config.yaml
n_layer: 9
d_model: 320
n_head: 5
n_kv_head: 5
head_dim: 64
d_mlp: 1600
vocab_size: 2048
activation: "gelu"
norm: "rmsnorm"
norm_place: "pre"
norm_eps: 1e-06
positions: "rope"
rope_base: 214000.0
rope_fraction: 1.0
qk_norm: true
attn_scale: 0.125
bias: "none"
tie_embeddings: true
parallel_block: false
extras: ["attention sinks", "capped logits"]
init: "uniform"
init_std_qkv: 0.0321
init_std_o: 0.0398
init_std_up: 0.0459
init_std_down: 0.0459
optimizer: "muon_variant"
lr: 0.00769
lr_mult_up: 1.08
beta1: 0.95
lr_head: 0.0038
warmup_steps: 0
schedule: "wsd"
decay_fraction: 1.0
decay_shape: "sqrt"
final_lr_fraction: 0.0
batch_tokens: [16384, 32768, 65536, 131072]
seq_len: 512
doc_mask: true
train_tokens: 215600000
steps: 4860
dataset: "wikipedia_en"
Each number is 500 + 25 x the weight over its row's rms, rounded and kept within 0 to 999. Layers, rows and columns count from 0. Numbers have three digits each. The size before them is the row's rms in percent of the matrix's.

# layer 6 MLP down, 320x1600, rms 0.046, rows 0-172, columns 320-399
102:457531497476513476512507453546486488514484485494487529503461554501519517521510505546509493543497510498531477507545489519513508499506505538479486527516479555466463546479531481489467513482542462506503463489491459513465509498469542533499515531
100:520520501491499514514513447536501506460513491495539504461550479490523517503552520507518503536487481462508503427488548494471500490509478478519457511469488533480498488469462500490479501504456509515515481508530526506510532501500500519502497539
099:477542503486489540487486456477533506536514502490466539472482478472512486493506526463498482505527491494500516480483475465478509533490493526553517508524525500482483502523518471538497512452510508489474478469563496544545504478487520473484508449
098:525499518482493535529492494506476501529459532448487501533504488471486478503500484502526538529430509556495505499462508545489518455450533505538481484456538528512507489534518468489460475528512499485524500504506506496479475506533529495514488506
101:510516468515495497509465517543496535536515496513468498517595505497494458560465485532473506563480537500506538481524471482495527525433492519488492493548540494502538527525537520495516491496506501481520468505560516496465454511486503515486488515
099:517519491493556543524513480482521469484504465473517490487471482497490526533532484486510527535482454510485466508503498466451528502487498521558496502490514493502460492523525484535512490489483506505451501444486474538466520500486510522474490496
100:496493522505575505494456510522523503435499498452495524480487485540467480498502479466510470466474498523514530477501553495504463473511473491507471502502499527494534495470494470493508474501503516473519502505497471483529477480530499510464482512
097:469530452479514481492508514537493449557495508509484524526498506481492469494512507516507457495499492518524451472513511480479469454472472480481457496513513460490505470503502441468474500500550487468477483458462514484502463487463470521516513491
100:477576481557490455472471533485486487485507535512490486430510490478465514485480538510492515475474502521537462459534469482491548524496510501496517480493543535491506443465508498495500506479488498559522480445486496471517525514506479482496521514
100:459522504526466520489478508530473494518533505485537559480494502545452499521444507529545500510486494528528494530517483522491547484473481504493498501483483528471507536458467508516497504495507523485512481472547490492510519505525466456475505493
100:480519506505523492512479455450534498496470516479496492472511468494455456503493501509464537543564481490537466495467454514494513520507482455498548459481516514547522493479485502485452505462529513471479535550502470516502535531488566515491471457
102:519489491515502533468476464524484485517491541532497469512523505468486514500458475487524521511556485519526484542507481434475482490532488516516545516558500490504520493508493511498535484500483471487527487483515479470503513466508544492497481483
100:515515528531526476509449482510503538451498502474521510476498494533514453521471464502506525473471518500476501494514488508547473483478497520477475486495534468504502496492488488504492512460526480472495513535480484483509535524476513519506522498
098:503503500518503457527493476544480504450561535514504534506511476466513511515461476492490494497504482457471522489524511515516496508493457528495509487543534495535502514476476517520521487532480449481474506503473509457480507499532521521495496496
100:484504490483488504494492529499527479495482484452526503501503539481471511490481532527455501518494503501516464507547535451488534488500473462502473499489451492485500555487504522499496485468509490529517518516504506511470504524486500523471508501
104:529501529516445483544518519540482485476530522503553485509526484497490501409514521519528498503529478476511472483506494521548485530494509476509505505520485493506499450488540497489499491478470532522529461495506484489474505509526515490457463496
104:469484517516474504486497512492492481490471506466514490507537520499499487511528499526492509488487415470499491458489522492457473536512496472532494454506501480509516525523491476505501490527534538514507476489514471482481468499510529503539516545
098:507526468512504516547535494489454494517504497498519525500476467522476496474482495505504545550465481511511495539482507505455459526507504489530513480512509481462491456500493512508501553466503452487493485508477498498552440450483461492468481502
101:514524480526451511450506495502460539504535472514487529498488518455496518493521474458502486500457520485503489450526516536511474549494497441498525493495467476471472462469514493515524444479475505475508532519452489494520538484477539487537476511
097:503458463527501513525539482539527463482512439525525471525470485487465509465513504518547510477482545499484506505486506518502507458498502474506424491524503465524528499539494508537478519505493500538524524473501500506491523478531530490500538521
096:513485495494491487513481529516489500498458526493488543487518501461503519496514517519480504523521541502514499527522472504487505536517471501476526460477510485537501491470457500496495479461509498508485490500487500539486495528482465490485497502
100:555509509505463458518511499496444485468506500505537484496474491488506506535526521509547505509497485515461507507501508480499487557466510486491537483499562479480502495497511461492527497498495541520512472502464486478490468511534481511505507501
099:579478479509526536521544473529484517498486478545489495484545535485480496471461532501497501517499509550531508487545487476478525460514510526482503485504479489509492506508499497491465489518466526496485543461527484456505452523532520478498480524
104:482518486450491518487497520442532518569469479497447478498479504486492495497502455484506520547503472498494477530497508485460518520507479458485513538501468499481486493465503495496528513499497514467523518506489485479529545521431486487516559535
102:488461501469523498517473487470490489506514474475478528528475466504478476497480484481552504473486481476487525482507505476468491505494482491508472504472501495511497525510520501476513525472515444499483532464504534511462460539531487507518527491
097:482528515536513466498511517460521494465502522515475517465516486500508497501521509461524441474541495532503506477460486426475509514497518531494504485457518498489484465522458500519490453507485509506491513535502475525537534476540468492514508565
100:504510463480508473499534507476520479493499493501512542553499494468521513480517472504509525528455498481515481493491510550503513533475507546454501507494482493525502517513514496493490474491533474525478462524493468469523486512483484490488475511
098:495496446550516510505492510486437471467518453493522520518487513494508520549539503522508535454486544499481495505504482509468529512480446494427490517466561473495512496483486546498528459510521509521512484467499495475514501480496464550528479486
099:503523497512489514516524477527482511548523519505505540529488507489510494484496462488501511514463494466567552551510489560486505499501548483514477468538492474548527538507539519479506532545512516472489528527510540461484560496506499482496489496
099:489478515486504503504488461488500499466527514476460484469452496486491474455515507503470532488511515438527529500509518516486485510460494499502478513475506504519518493511457485456482464498495499471500520509444518467472531526506504507517455474
104:467527491480500484505501468457477505544458510499461510503479509511529455457503487465495531483544503549527530472519508541502470518507505469514547520498528488517537514527531514494484558488537519476534468517448489467522528510508507537555495491
105:488521491530497561526489491490487454467434467492486462501523494552521513518526496502499469501508529507503491510545477516485528483506470546497494487500456513512545527479525478507478489526473531515519483466488515485490513503510527508518480469
100:490478520426483496502513465498502543535478473568507508572499505513442520470507498490530493481499479475482504449518485480523495464480521513483526540523434484521501533489523481508483480517522491475491502502525457453492507500496464496464489482
099:504467510514484485519470461516534485474490527479505535521522514518466528483496510475505510530513483491560501501486453522512503462507509492504479466508509511490511501519486482505521514475515498510507506535542527490516517498464465507513512498
100:480487465494497465474506522502483501508462532500486510471487473502474525506498487458483488486516491533538494478459480489491497559507522490500517514483489532482504485467459526467535520491509525495519491521499542535493557510510492544517499486
103:476524527501509556512492483503498483483461482499520491493487478542513477516542494488525455503491433460551479537500482491505505548530505463482480448477479532488505525488477478478521517496541520512471506525507523497510512524482493475490528494
101:480462476523480456489519512526506506546433499511489520450523509487487535513526491482476482505522484531508528558465485506466527494488451527494483480477518493529477484521498523481495512480469541523518497482512471529444535524517478510498489437
098:497502533471480523479482550530514500513520551495487529513512445491462486505441485489505478491512507496492456499485549512448516450508495534512473470468499524540496525476490457525494536513490480482501527496396523485513516506530468509510514500
100:541482529451495516495509547493479501493519521496501508496498494488503481444507501463501532510495490458466494473526513473485454531502477497486505477496474533518515466472531511487457447489519468481530524503499510518449481540487455515464504487
100:509472555484512522520510489477513484492484528495530516537536484496532523490533506530490516522494514498516462476519458498481507470495474512473498491449477511534523472504572524518506538472488465478454550486506553458498445508470529493529507502
103:548558505518491478463516497470495513466495524487512476551473537485514515528508504457508492503538477484489525498548455532528520531499486475488515464543539480462523491499483474464480539461526516553485493525521502474501490505527505458506508503
101:467476500445476514453495432535477477457505523483477489469480529471554490503453545505503520448468519504528515488475513506554505530481525441483508485492458494502496498481558502489496526473498490486502475531556495499493521463533479456486488514
101:506490510521532479477494538478497464494483462464470538498490487496526526507534521469497512549470487545517473550486515497481491474470505537499479444479470422457544528488480527465485520503526513507486503483488482499509497537505487524550490528
103:453474500484460508472499519489469519546526508516466531503466523505503516475486530522489528498514472508555493507500485511542528526489493494518508517479450486474532502555500522470505473504462512517472535492505488528528507465497496477508467473
101:483477498472490492520485478482510500497463452473485488500494540446521449507451464506485475460526522482503499464493479473478543477489494504508500536486471459489497510520499503505450513466507463505502521514492530539519450486526514471508531492
101:489547538476496470469506447464502507553499530490503494496527538508516524488486487474492497487458542493493482542526490481479467481486456483495475488497527533539525497529526540471493483475470486472496471480488484490498495503494519488547503496
100:511504532521477525544469484485511512497497515470498494501513504481500461514496532500491478428471530530490499508494514493536513484484544518457508486505502489523518471502474486440503505514485524505501514492494513526507484531489486507490460517
097:499487489483488576505497493520492514493491534519514539506499505492487456508522527462541547528476514486545496524496478512504476486487485494479497531488474499509514492475521529512496561528503523457525486517515504535511465467506529487525538511
097:526471477511488451499525510493501486503487534530529531548449485477492500522467549501468462523532504521492546526489533504514490496492492538507505529543500511476494510540509496481485499491519479532494440535510501534532500449484502552531503452
103:483470486515482512499504520532531521515547497492457509501571496516504502514488480472496515491484483527504489479486530543534457530479542453527485542507486479492516475516451485473470556468539498497427504540514548524531475549502488513516517542
097:534474527491441484500514566486491513500489477467505486516529481522545524510498536508490480537499529495492508483482522482465460495485533448479516542517544528493467523524497467466488485519496513518502475464508482512520476495526496504489528494
099:449527497511542491520497516482506500549504475529522522519503539477490514493508553482531523495498531514498472536493537533502488498479521492452502527483453481457471511517510542507493499542483539496487541479523519522542526478496474490531528497
101:531486493530511521487519496535512475497492482476486506489483495521488528486474502523513485501509525480518507467485496488499491502473495506474544492469506457488501462506503499517452510514522504539537467475525509535522473525503537523484488499
099:483464503542501511521522500510481491484501534489526489471505489540490555468529504476510504483493507481494514491503550546511518513476521506449450491519485505530532488476510504507508528489482512496540510519459490483514480456484491504487539495
097:533493523460506481486503469493505497458526498465501483500473517471513482534539473466504509531522477487479491508514500528499535490475469511491566510529527443525513521515455491485479471544459534486550456540492486537509476525499482490504475454
099:467476516442492468513528492503506501434511531449452523471516471494550492478552477516512493500481515528507487437486483506466525487463471493477489550512486494503506511569514498490500518521472476513465486524561496541480497521473534534467467506
101:512479530544480502490516534451476492499502545465501510462500468520513509503487521505470488509520508517494493517475498531500478502471510528519517485484506524507488502467495539519478474479490529523535515498499486511509506486529489501509503533
102:516516440550555512511513487530532536542517528476532503514491487514471481503470511486509528487496536488529551519494489540490477544476443492472498514495480494497513516521459545438498475476500538522497474505530515532504500523500513486492494494
099:489475508524461499459505498469491506490486461503476498536444515526517512509501547496474518492476561516514491544485543473503488467531467507491511546475503484459510497507479483514461504517543488476515501519546534456509490524521513469503471449
102:465511511500501499532492525481524480459529568542539491518483501482500446513504503509540521491490530465516504455507491467459487460486493477506484530501514498497491490478468486501511512512485482484499526495499489494512509483552504499488482476
100:509529499497507493487523477517524488538460507491500500503508502496548472500473468486533501505495510444447474486505510519525521536542494512492536491497463433508495510514532449475487552445499509510478558483498468533503507506475478501511456512
100:548530545491497511470550493523523534488515510489476480429490524506533477465447496470493494542493557464545530472522500507502490529483506474474513502528492490536472507531525548513492487477514480490514525436484530517467504509453474541558482497
100:452527528487512493516506462523480507530534494485487482490502511538506491522461491497486443527507500512479512501512457487469517475503496524505493498465486469473514469568525457496519506461511503462482502453532508497516497453487492493509487513
098:505496514478486510498519466443499518460525531507489526481536510491471497502521522514513531537495513514507523483530503497497530543570478508483468498515463482508526540480532570508471467501479555516497468484505467533515541489494497457492533502
098:474515536530526485468489496522514511483526526484511501496468570525513529509483471511505472516507532496495544484482470520462535455482500513493461524541521513495470517506510516507476510499474559475527504504516493479472488478498485406470482490
099:478510491502507483487510547528487511503505462534471485463494508507538498452510499472473426505535484502500512523500510508488495509512473536492507504520461492508567494490472497497514515512462472517523476464528541499468528482488532541512512494
098:500528495508503476527518514459509502449493513486520474535485481475540492525436530562564496512492474500484523512482519500484557525474497434516472479498513561521501477509530520507563540468461513489474531462535496487475525547480543493493504480
102:468513482510490504481512529485505474482524503539525478509483464494537499513519507503502494495491543476454495482460481510505497479519511487528515482462464510465532478512499496479521458530465527508496476483511472474524524540478485516523472552
103:483449504456459540447513478469517546437519533510514522528512497478460507507481502452490499517489511533490471499509528484517465538538508511537525475478497519533519476484513517551473499505462517497509505483472509516528416461531503524515526504
101:519479507510448533507511468495534542486465516459471514486483535487519472492502479534536517505508503482510518497502488516480561528478522525510506496493474472484541480496539535505473490523494474496530573498506526492489479535512523542506552521
101:468535502498465451450515508531511476468503499503478518501522526463513492473470507553533486432468470480498443503509529490494526505480517465521497473502506444517462465500505496475518540500515466489547477509518507499467509481511527466504520453
105:488472523488487504493492478522472492436471535481527503492482528481498518515462486485503457476485472511481492546497497513491522476514526514470518546508488481500505514500480485505463471537506469530521467535469499526534507490459525485500517507
101:522498488487515489538485486511442468481515510484492455542519507473476498492493471515497493505492477474509525486524453469488513514495494511560506534551522488520521495526470531504489513529513485529506493539489474511484448480455489505512499513
102:516499506453526467496531474503485478439520509513529491532498480531495486486504513528477507477490492494525528475510498497443474540466555545475503535476494481498508524504498500518495511486505520523482486479518460481544487481498507480503497542
102:484502486513460456504495506496464494517533500504452462513499507520515478468534494513505537477507484478493489492506498547462495498478488495494530493516542426515502502503481457503552482487514492474520459511501529499539493477474503506527480484
098:530532515495530526467479503505525509451499523473474516503461467491551490472518473510497458495441515490516483499488504561515522485480484498487521526514488523497468506551492491508450492521508488436482516497451504464511474495493516487482528502
100:485482490472536528484504480486532484516509491511489511504500503486512506504490516489473492488496505464496488538537499447480482487512498464486447450482445500507516473507547529497516470477543511512469461534501518512454488511485496502507508447
100:500485478475500489544479488466528502534493487482481491482519501510513465496508529512496501520503468475543494536509448508510484485507515563462505548461462464544498477485424523481509479477509478517535503467497519518469493480511557487506547479
099:488495480508497472475496476546526478479494497522502497511494491449512514474512477512527518484493467526497494506565521498498531508474467494495485510527496490523470545518551497516507491524507533526528543560492504452498486496512476520423515495
097:541468497511503484496493520500470490508488498499529513522510479472511521455521494504488482517489491555493509504512482516547485489539470533515516491505462515517516479512560525476531489491450531485503527496525518476500485519507519498482494551
100:532481486526461490557498493500511514543477491499494466483517521487509501497483497502477529499515561509496482508484493447491487523475517502511525553505460494501539529509512503521505455553504487431474514510496456507468491486494494548491451502
099:518504533477498476471443456478524543550485518539504500531523525545489486501498499497509456509500508500488478513507480535483509546470497489531510530481506502528507523514477544462495460492547460521544530462461498485512515476491459518510548534
100:504515493523512534527502544488446476501488498502524530483497466516509502545487488506477479531541483546560472508463494531511513492502478532471485473542546468506523527451515517490475460520489471508522508494470495513492470493493466514451521519
100:515527495490487482531471505525468470554490501542485442419488501472460476489490504481499457514497488493508486473490492493485504471506479509433486493476509508478496487506554508466514516497506489473548532510465497534501480513499519518483528505
100:503474522507438471492504567494523499474518516511507497522488492526505524490496481472471483519466501484521486496501514467455513523503524482499460548488513489526518471483482465533508529507490504532487491518504547510446489509544504525502522516
098:539476466483534488533522477502461500521474531476476509547523485516510462489447455513489492502482530516505516548469519463486497487497450505518482576496536496458496522538506512490491513482497545522479506572512451452510489473475493540452513531
098:494497504483508456511518501550484479536472497568488474499542501492484476493534496458507482486515509494482474483497461528457482508519489492548485481536534470511520531531460488491467485516559518549533484534527487526504467539470546509519544483
102:480482463506475521478450497506507527489479454462495454457505481488504513539553522480514537503524490476489483499517486508498512486479501524518544479537514496477452498459515481518518506511494473482413477467451485471481450458526495550486533515
102:582523505503496529530461500510470529532488514481519446485483507484545500473502499505506504544462514546461463463475535451460535545474496502488474521513478480539494517502501482556477504451454505460494482520489527524528517519468491482525528493
100:486501457483578470515488491487509493457523479482468474453496517532510522469513480491495529503515506493505495486545460500511519466546536491479525486515461448501504447493517500501482538482506527527553512508519516481492447503467491505530502487
094:517560531522510549486489502507495492488506484486487474437507468468497485516459513494516535525511481508496525533464506532529526466504535456468506485526496500487527516466512442486497528473509490489499452469478491497501509514492499500489529471
103:484531522500480469499534506512525490541526481525446562476476507544488521471459508461478512521502474508528502471506469508502481504472496527522479531485498534522486489478510513471489504515485452521492525499494496464504491491518531485536479473
100:528481492470512503541485503461538534572497496469514478499483469462517496495501511506529494517489472533444487473505515501517585499514520540500497481511528454475452530457511496542513508529505486519513534491496480530454486468479507468500518466
102:532495526497499466438556495493507486501509514513489505498539493512477488500519494519532522519495517500482476508512489479494488515527489482515454504497527507498489468532463449478468497471519476524545527485507518481522535507495482460525506518
104:514468514425526514520537496496499553460521488508483483477472468486496482505473496526515510487458521511486492511546555510480521491507488510514504537526508526514481539469484490473517518485516499492480467524527509522525465497496495524514518512
101:476462508499507524522455474487483527477512532506454512477496522464498493498507525520484503483506516511492446524502468511484482479473501534504503501512438503513468497485504505475523529529544502487470506484507496519494543505485486525513520519
097:479511526504522479503534509482508496522491520485474495522515536545476499483526497503537497505485488484539495447480489494485502514535538490492533544559511483513487534505513519515485489488478507469474515495518484525506500513476503478542500506
095:516465483555487509481519531517473524492486486481502446464457489495515485497455513545485463510496497490504509519532515484511515481496496526503521438506491514517530485489516476516519487491498469548501509510452470475480499489514561435538486466
100:520503528465501516468483488480547474529527488482500467519513490532484452513478494546478493520515557526516483504466516449468532478493526534476530504496485454520513504468482515528567449512497551525484498496509503525468486507511501505500510522
098:495517480511468512518477535478492521527500535515493467474473514507481531515505511517498506557491544459519467533501503537484474479508506523489440475495521501518454532497473506499514531499490457504469471474503508445576513491463494540481503485
100:499496530524491452483469509518500532482480527507497543516473528523461528531525500502521515488501526510498489511457484507470528532507483513534533437536483508504520544494540474468525464506517570586492542515484453482535514482443497479495519481
101:490554493464551552491464517471501491511503471459450481515467491462557509528495462471511512504494555484465495501516505507492477510505542456489478518504491512494494541559492537496512495505542451503463490510556507483476494469496542521482440520
101:485478510486508495475524455539511484523466503512465458535505539479526504503519505534493504507470533499471501485482507477524467507472519530526505490518499502495479517507517485512484534495538565505546525501517509491486518500490545494535499496
100:503493512512498479537548473484469502436504468532479510515466520520473480494481544521486522457506495458499505491523479483484500496528520516506493488496471538485494483478487541499468497458532561489534491468561508482472512498500446564439537522
099:552517498518503480470537505511508474497444455487487484496491490519499517528538517545500429493483517480505491498506517486458496488509478526494503499473444475555510483514494549523524544468494498473505472544485507509544515489441504495516532510
106:490492556492497508480470479479562538491521474506456519505488496473511507470511477530546541511460489532490511534510531494474492484450508530511491518526488499480519471446491490507493509504494551509480480459518521481524504471548541475485522449
099:552502491492537534568467464484526526539506480493496488479478498508487498497481522514540454547532504526482510478439502487485477469459482517518523514523491494525453526525523532482520486474530486506461461530482495505536518486514523544490518506
100:504484449525523507525486504466477443509512436471525521532509488496513462506521464444524510466511487511487457479490520493459525494507466505434504483476485488493485545471517516542490506530527453501481486491512470556512510497528504502502493511
099:490468507473528505516514500473503491498538498469520468547487523484514462521499492484521520507487525509463450458472466494507549458473566475516510510520509492473513511468494483534542501492516487517447522492517504480513494495456500510476448496
102:521507508511496512483535453509465474429499550491516494502511496515503538495494512510482473464541472499510508488547523519511490527594506501498475507522473510529529494462498506529478579543492555506519509451511511485526458535443526504522484518
100:466473495535524486513520515512440520477461523492479485535466475498490490484493523473497452548480490484514462478509498497485499495490494538502517519531533510478493550495459466513507493530502512521507476520554496462526539493512532463498508495
101:511518530478494517501471535530528518528503448508507523455460540520438465504500495493485470527487503477537528549515521475490545489541525471504508497506522506539553459478560488519443517494486531513518494468481521527553467468506532472490480476
101:519495464506512469474506543505523465511464496551494513460497504502525490461522509511527482476469497470483511513464527509503503460460512505484470479477513513485482497498509477469490511472506497473530501515536496465517486505518523412553479481
102:539488506498480526497482501492503490497453510483467484472494517509506515493481519516482464487534517459510518474539476475460471503489503476533504506489456513518464510504471470532489511557497447502489489491512483472519515509509480511499462486
096:529467523474478484502535513484486546513557489519522454491481531557522486461490486499478489508490505481501467502521513457495490477476504489492518504497511493520480451514509489515499505497476458461499527494529516493497492485500486501476512512
099:461512504465517494532507485492491474450494454475490487490505509481498509531513518486482497488498480475524539469499522518544470487475485527529503459562480447535479512465531476508468546477523537484512494506467484491496519445484526478520470504
102:497560518494467512531505550478503539512526481487534512510511510466452458498493485510520500470500513536454503478508534517481487518482509491537504521466500487489500499506508495484495471478480521524512522528466494579513498513495429483480523513
103:493520511497501499484448476482482453549487521523498480522454477514472490497513494454504474466501522512502501477493507502498491525523476531483532523540545531470501512494505472545518530525475526496530446477519520524504557499506477468496491524
097:519534480543494489483483478505506479512466540478477499485473450576506464498473507495459563552464525516553477549486531499497462489477520536534459505508462464516507492480493489509477555491522530466535522495469525482525492499490508554496497527
100:528524458512516525484484481488485521481465482480496507484523509516492505513535481487504521486541511521535507473512526483484492462497489459470503528521524507473551506481523501526527486494464449484483523454466491459537462513465496490498506518
102:526483509503481493467504504512485530463495531527495467524501494471484481529528514497481490472476519496446455484542528444558490542495477481517502475496528528524503506510517515471506493496486459464509472487533502509455503471462428486503498501
099:468453491515479461519540548494469538491482504474515534483492504481530507494506520496505474558529545515502498499530473534504471489498459466513512495492490483485501496519499519514497467514477501495569494478493504494476479520507479518476521543
098:550471489489451493504485528458503500511484510492541510500502515528495497490454446522488507530478481511517453535539494473455503525452475472492468498465491514488464538481531531507504516502436506483552481468482470544502525502491526467506494527
102:481557514558509515459522479507510546533492517509481478471509466497525476472504534514432470498531509486461516538509499536463483496512438501517464453534478513490503468523466524537509485461494521496478504459531465498486540513487513498540504518
102:524550479478507496496495495471530482503501524472469478452488511534511479475480557495466515492509513500502518436548493449508511509524557470517520518503490499495488507483529477540480500530538449486485511493479495527506472468479498556501494502
100:484503478464479517528510505500487517528509516520495483507490476459486488517563460493528518512481479536512466525517488521471502534520507480459483522507483449513474492480542556474528511507511516435506437509528476511496496446542446530456506505
099:498509511518519462506512489512475535470498517506507517536489516504555488541521512486503533445484497449494516500485521512473483499484502473496489492502544471527514498464540495530508492508495500485539470527473508527499521537478511522493479518
101:530496514517491466503500521506492522508495494515473486496504513525470444475438522495511469477477489505544499501483507467535493488514486520478510501481478515536479512489481511422526532479495496498510527469458507506484498489482534487505521537
101:552507517517497485502543522505526511510506495490519503467467473492469455478491544543500468506531495476472519519535511497472501482469551519502489518460505532486464436524555449500548474501456510494528505490522513484509500427474490520465504471
099:474469488511507545457530548534501492443475486520493457503488541483526484504452520490482530467507531530518504515506471532533492520465470507520543522494520485516516515524498483511503486523492500473497524471506481501487506500526468519506528488
096:534502499497523549479495506453517463442521485490547508467498501500496498481467491498537462515503467503494489508520561514472474522473503518481544515553505496493499481481471535508460497489489521521480505474513514486492475513458506528509523537
100:499491528538495512519458510503513501514492526485455502501467509510488472516480490478536502464534478535513469539479481513470495522517524550509469528500510498549526467511513449504453518497489469479484501497480454487540518473492509465486544523
098:483475514565489487502516530542464518522462520516470480531536487470476519501524507505521474509509532474511482523450481451508543490490506472503452489463484478516519485471516493468513499496520489507514537505523470477532498539489472488483489499
101:442493512498498548490545464518518530489492495502440489538450498498492452489545533515464530544520456491501488487505479483506556476482533485490503481497512488538528433499514475503484522495511468524461461501487487458488489491459489507545448532
098:493525500504507511525542500511482467519488513489495460504532516514487495486481523492470539487503475499502476512503546495476540512508502517453478514460497486529500507519528486499504503461517536533480528550509507554525485506459507467520540520
104:493475511513544492486495531477505493482498523550517501514515467481487453493483509544546477522453534508503439518509528473473500531528477497509528483535495482516526525468492472455581454555507521489513526500484458468469554471480536517476476513
100:459472507495507484486557488498498524547521523478506510497445524537523458513525480481485509469469501491497461539522504512546495503462483484541541528488461499518502466521496478543483502544498514514513512542504545436485501505515473518495500515
102:522536481550473517488494452522512576473507500461535535488481497459497500500493516539503495544475528559471477521508499489476503500451529455483493490493516490473518472520516532448503464436486488520451463500518456486519510536493466530522484530
101:494473459487484487476515477503535504482522472548515543487532479471485490513518455530497522531513499511490510482457456474470560500507468488488540523483487476513487479489475491464501516515495536493548509497485513478505512519486537492509558488
101:466529510474478493490481513535465519512494490525496494498521510509473515523533502489472482479533497486442511524506495521492518477503507524464479488498468523512514523441494514515474483496479463530497484500473475495542449501515538533537479514
100:510493454497482458490513513469496524443531498466513523504483465451538515497482534494527475496456529526524555514521485510527487491471501469521460502525519491516479527593468506498516527520478481485501479458483537480545487481509515527503535480
101:529487521500535459480492505459515498501501490505459516447532525489492515520482499496512524491514505462450504517508529489518486530512515511512482497503500475491490485542575506503511508534464489482548497504493464534475480446466512559519477498
101:458464495516513502505542513476512462581530531501528499468478504472504458475570484494510529493504511487503480502506495490500509501562498515492466505463439534485539504493462491468462474530554530499491553480477519477515521514513512488553529535
100:500538493482517462488516501485505492518505516550482468531499521477486507502527504469502523524541523472508529495475524486526499521501468501502500539497481521510531497514495483536511440497497483510503488496473499544523487510466499479494492496
101:445524482455507539454527480512514506569516514479491485507530461546484518502553530531522499487504486486512438524479488490477509517445492518519494493537503491474526510484523527504513528476509509545483458518518488530459466479495463529472457479
098:495484524528503509506478482475517462511493509518457521502536496494487498537492483537537509531516466507524496490486536502483475479476532477512525508497451487478511499501495482469533524503505431485492463464521443464492475507472493529517518505
103:547512444524455501482539502529530537522494501507453535493525557482503512494493472533523491500541502458534520537494515469480532496498505498507478498516531476521486539488509509532472503460481540529498488466513507512512495490480509481524553513
101:508511508494472535518523500494487517492498485516553530533507485472523538512465466500517538508522500554508491488508505480506492541472504490535485507527502503481489512498539510497460482533492483523501538512470446434501462482465486508530524502
100:550562573528495448508517483481498492499520498526497485553489539466526499518483533553501478549500462485464516485501463513498480542569512502498487509469507494492458499489495507506463467513499490459479487476487445500512532563461501544467472522
103:473489460505503459504485498526491498508497516473466547516495484547491515524468519539529521520556529424476533470491500500487499521489529484540500471517532530483486468497446475515512538461491492542470539486475508541498532502532523456471432517
100:478509520528455544520529516489537515549494482503511487483501482492466537476534480508480516528524552541463514478515493507550511514504482505473465496518504523502532483485468566490500508466501510500536463507460535505506465541494525526509512533
101:498513518519491516495489510502529518466493475485500472494552449487497496491527524467468507513488506471470486542540532497510504500511521492476520517456500491490527497559508502481482517486497562493503506508472492495521513490524490508507515478
101:522485519516484519484459482534494513433515501528536474485508501460494535513470481494507528507494485495507463494491536485477485479491485435477497494493493449532523522510512486484514495472474494469517483476513476495484509508515514544498501485
101:502496513553484483485490515492511520464487492508486504508519500446552459526527510470492467494510485444515473511507503497494482492500474469519514503532487503499507509525506568492496516474487512483500544481551506476517522482494503499517543496
099:531512529503515493446498503491521520501464499540509533506491491490476510500532478476525517489503487483525512461480443506448511533537465483448487478498496517485506501458497500491485506495513527527507485466522493541480472547528521513478524497
101:489494530532462503552504532469506517493470536466505464488523531515481544557526470478526486472506517513474487499516489475472540510452481479519469523525508526518505522427482464481516497536541506516499502489493494474497465500511540513509475489
102:515478548469458508485477473463487512518455466491427477520497498477497525518515497493499456515491513468467503533500515463510462501484508517506531472476525465496480466515484505508468482498524508493476503489518479538505515539502518460507490508
097:511471493485455521540507494500549507473499445481526465479504532522509462482502501530497547476496505481516484446492536464445530534516516473486515448501458515509484464483509473498515512515495545485499506476515511481549491476557479448491517474
096:533526435501537510491517539504491540508491566473520508485517505507481504502515523560495524486507505529480493488508525516511512495459476516457483490497493506491533501489485494512512484518467472509474433482481505508499486501483467552503480497
101:480439483490506492536506519481506504489522540489485517500497495531480450500521509509470473489500486493504516501479508531528486460489527537486478511493521478562497494503522474509481496513480483518448521522484470558486494504524533513541508508
099:501480487507550541505490508489520512509497450482474531504513483482498497511470545472520500472438468512468499513498453471509490466492501520511499517467487485492488456518487502526489536471499519540472527517526531574483500464506502476511502453
102:489475533467517453519530503499507470463531525555509513483472466488439471481495497472506526512523470469466526489534512477474516484478447503463485478497477519507561483490496492498540515438473490540449517490505512512533505515536525518486466510
098:503511497525479459546476510495534496470483471485453478519490487533490464509531507487541503533524522479492536493553517508488509490463495498481441538513513508502501487457511497508477506499508477490497501544509519497490490492479541510458477522
102:504514439514498472492518542527517501553514483520518511492511497497530451476515512513468473514511470504490533575509464493536476474484486494508511490530495549575492493526514524497535536479461543497494501488515507514546516491465488509526527516
097:439494476488462530526480521536466507469519548496512515472504508490471478483483527449507469522492502487474475500485531497445541481495439505495518473506525508486518530535499528492473495521486508526505513485499449528501514485484483527472481532
098:510491516503533483509480493492482477471487521487485489449499499506542526520506493500541495487467523551478496476485518528498543458535467507490513508492501516469500508500479497512501485535505495554458474514472486507492496554527518499499465507
097:518515521483474481512504484500510477454498500469474505536536505464490504511514501538516485454502491524511538528523538493459455476492479515577471484536463499512491518479518538520506537506515511491514506470505498524506504446493542494514516490
096:499516494504494511509459497516507537465462521515469457552488504503486459500485475515516469525513480463439484503486504517454473537524479485515474472498503486483477505483512505513546518509484534488514514491514517498536463509542468519493478495
103:488494499456475515498466468496489475544494478487505489533477491492480487493501457519515513477478516476477524481498501510498534442502494499512441502514484517522469518523512496507522504498503484482497526485488515493550501500482522511535504488
102:533497508479489486501473489490465489516495492459499476476455497528481469531505536510474495491501457444529536453537484519469524453498528500467511485472516501521538497547472500498495518486565501509492522518514514508495520519549493546475535487
102:504507506532531494514493516452510473465506537513495472485526459517481493499454505527455502490493466523501516505515550524512489503468462459534499453459549473470483526485519510536539551489512463525510486500449553535507495500504517454507529482
099:452507481530524497509511497437471514528517532541496492505459479487476480486492514497516500498525497469465522483520501529486461490533491478477524480504517472442515523516502494478528512485480522447514525522527477510532464550494467480513499524
099:491472472541547498508530511509514509448492537517491570510505490446502540537525543520476495498514503518519509470460496443537513500492494499513490506522503475515466497493474496503507520478472489537488475485466524500486505498502500489482488508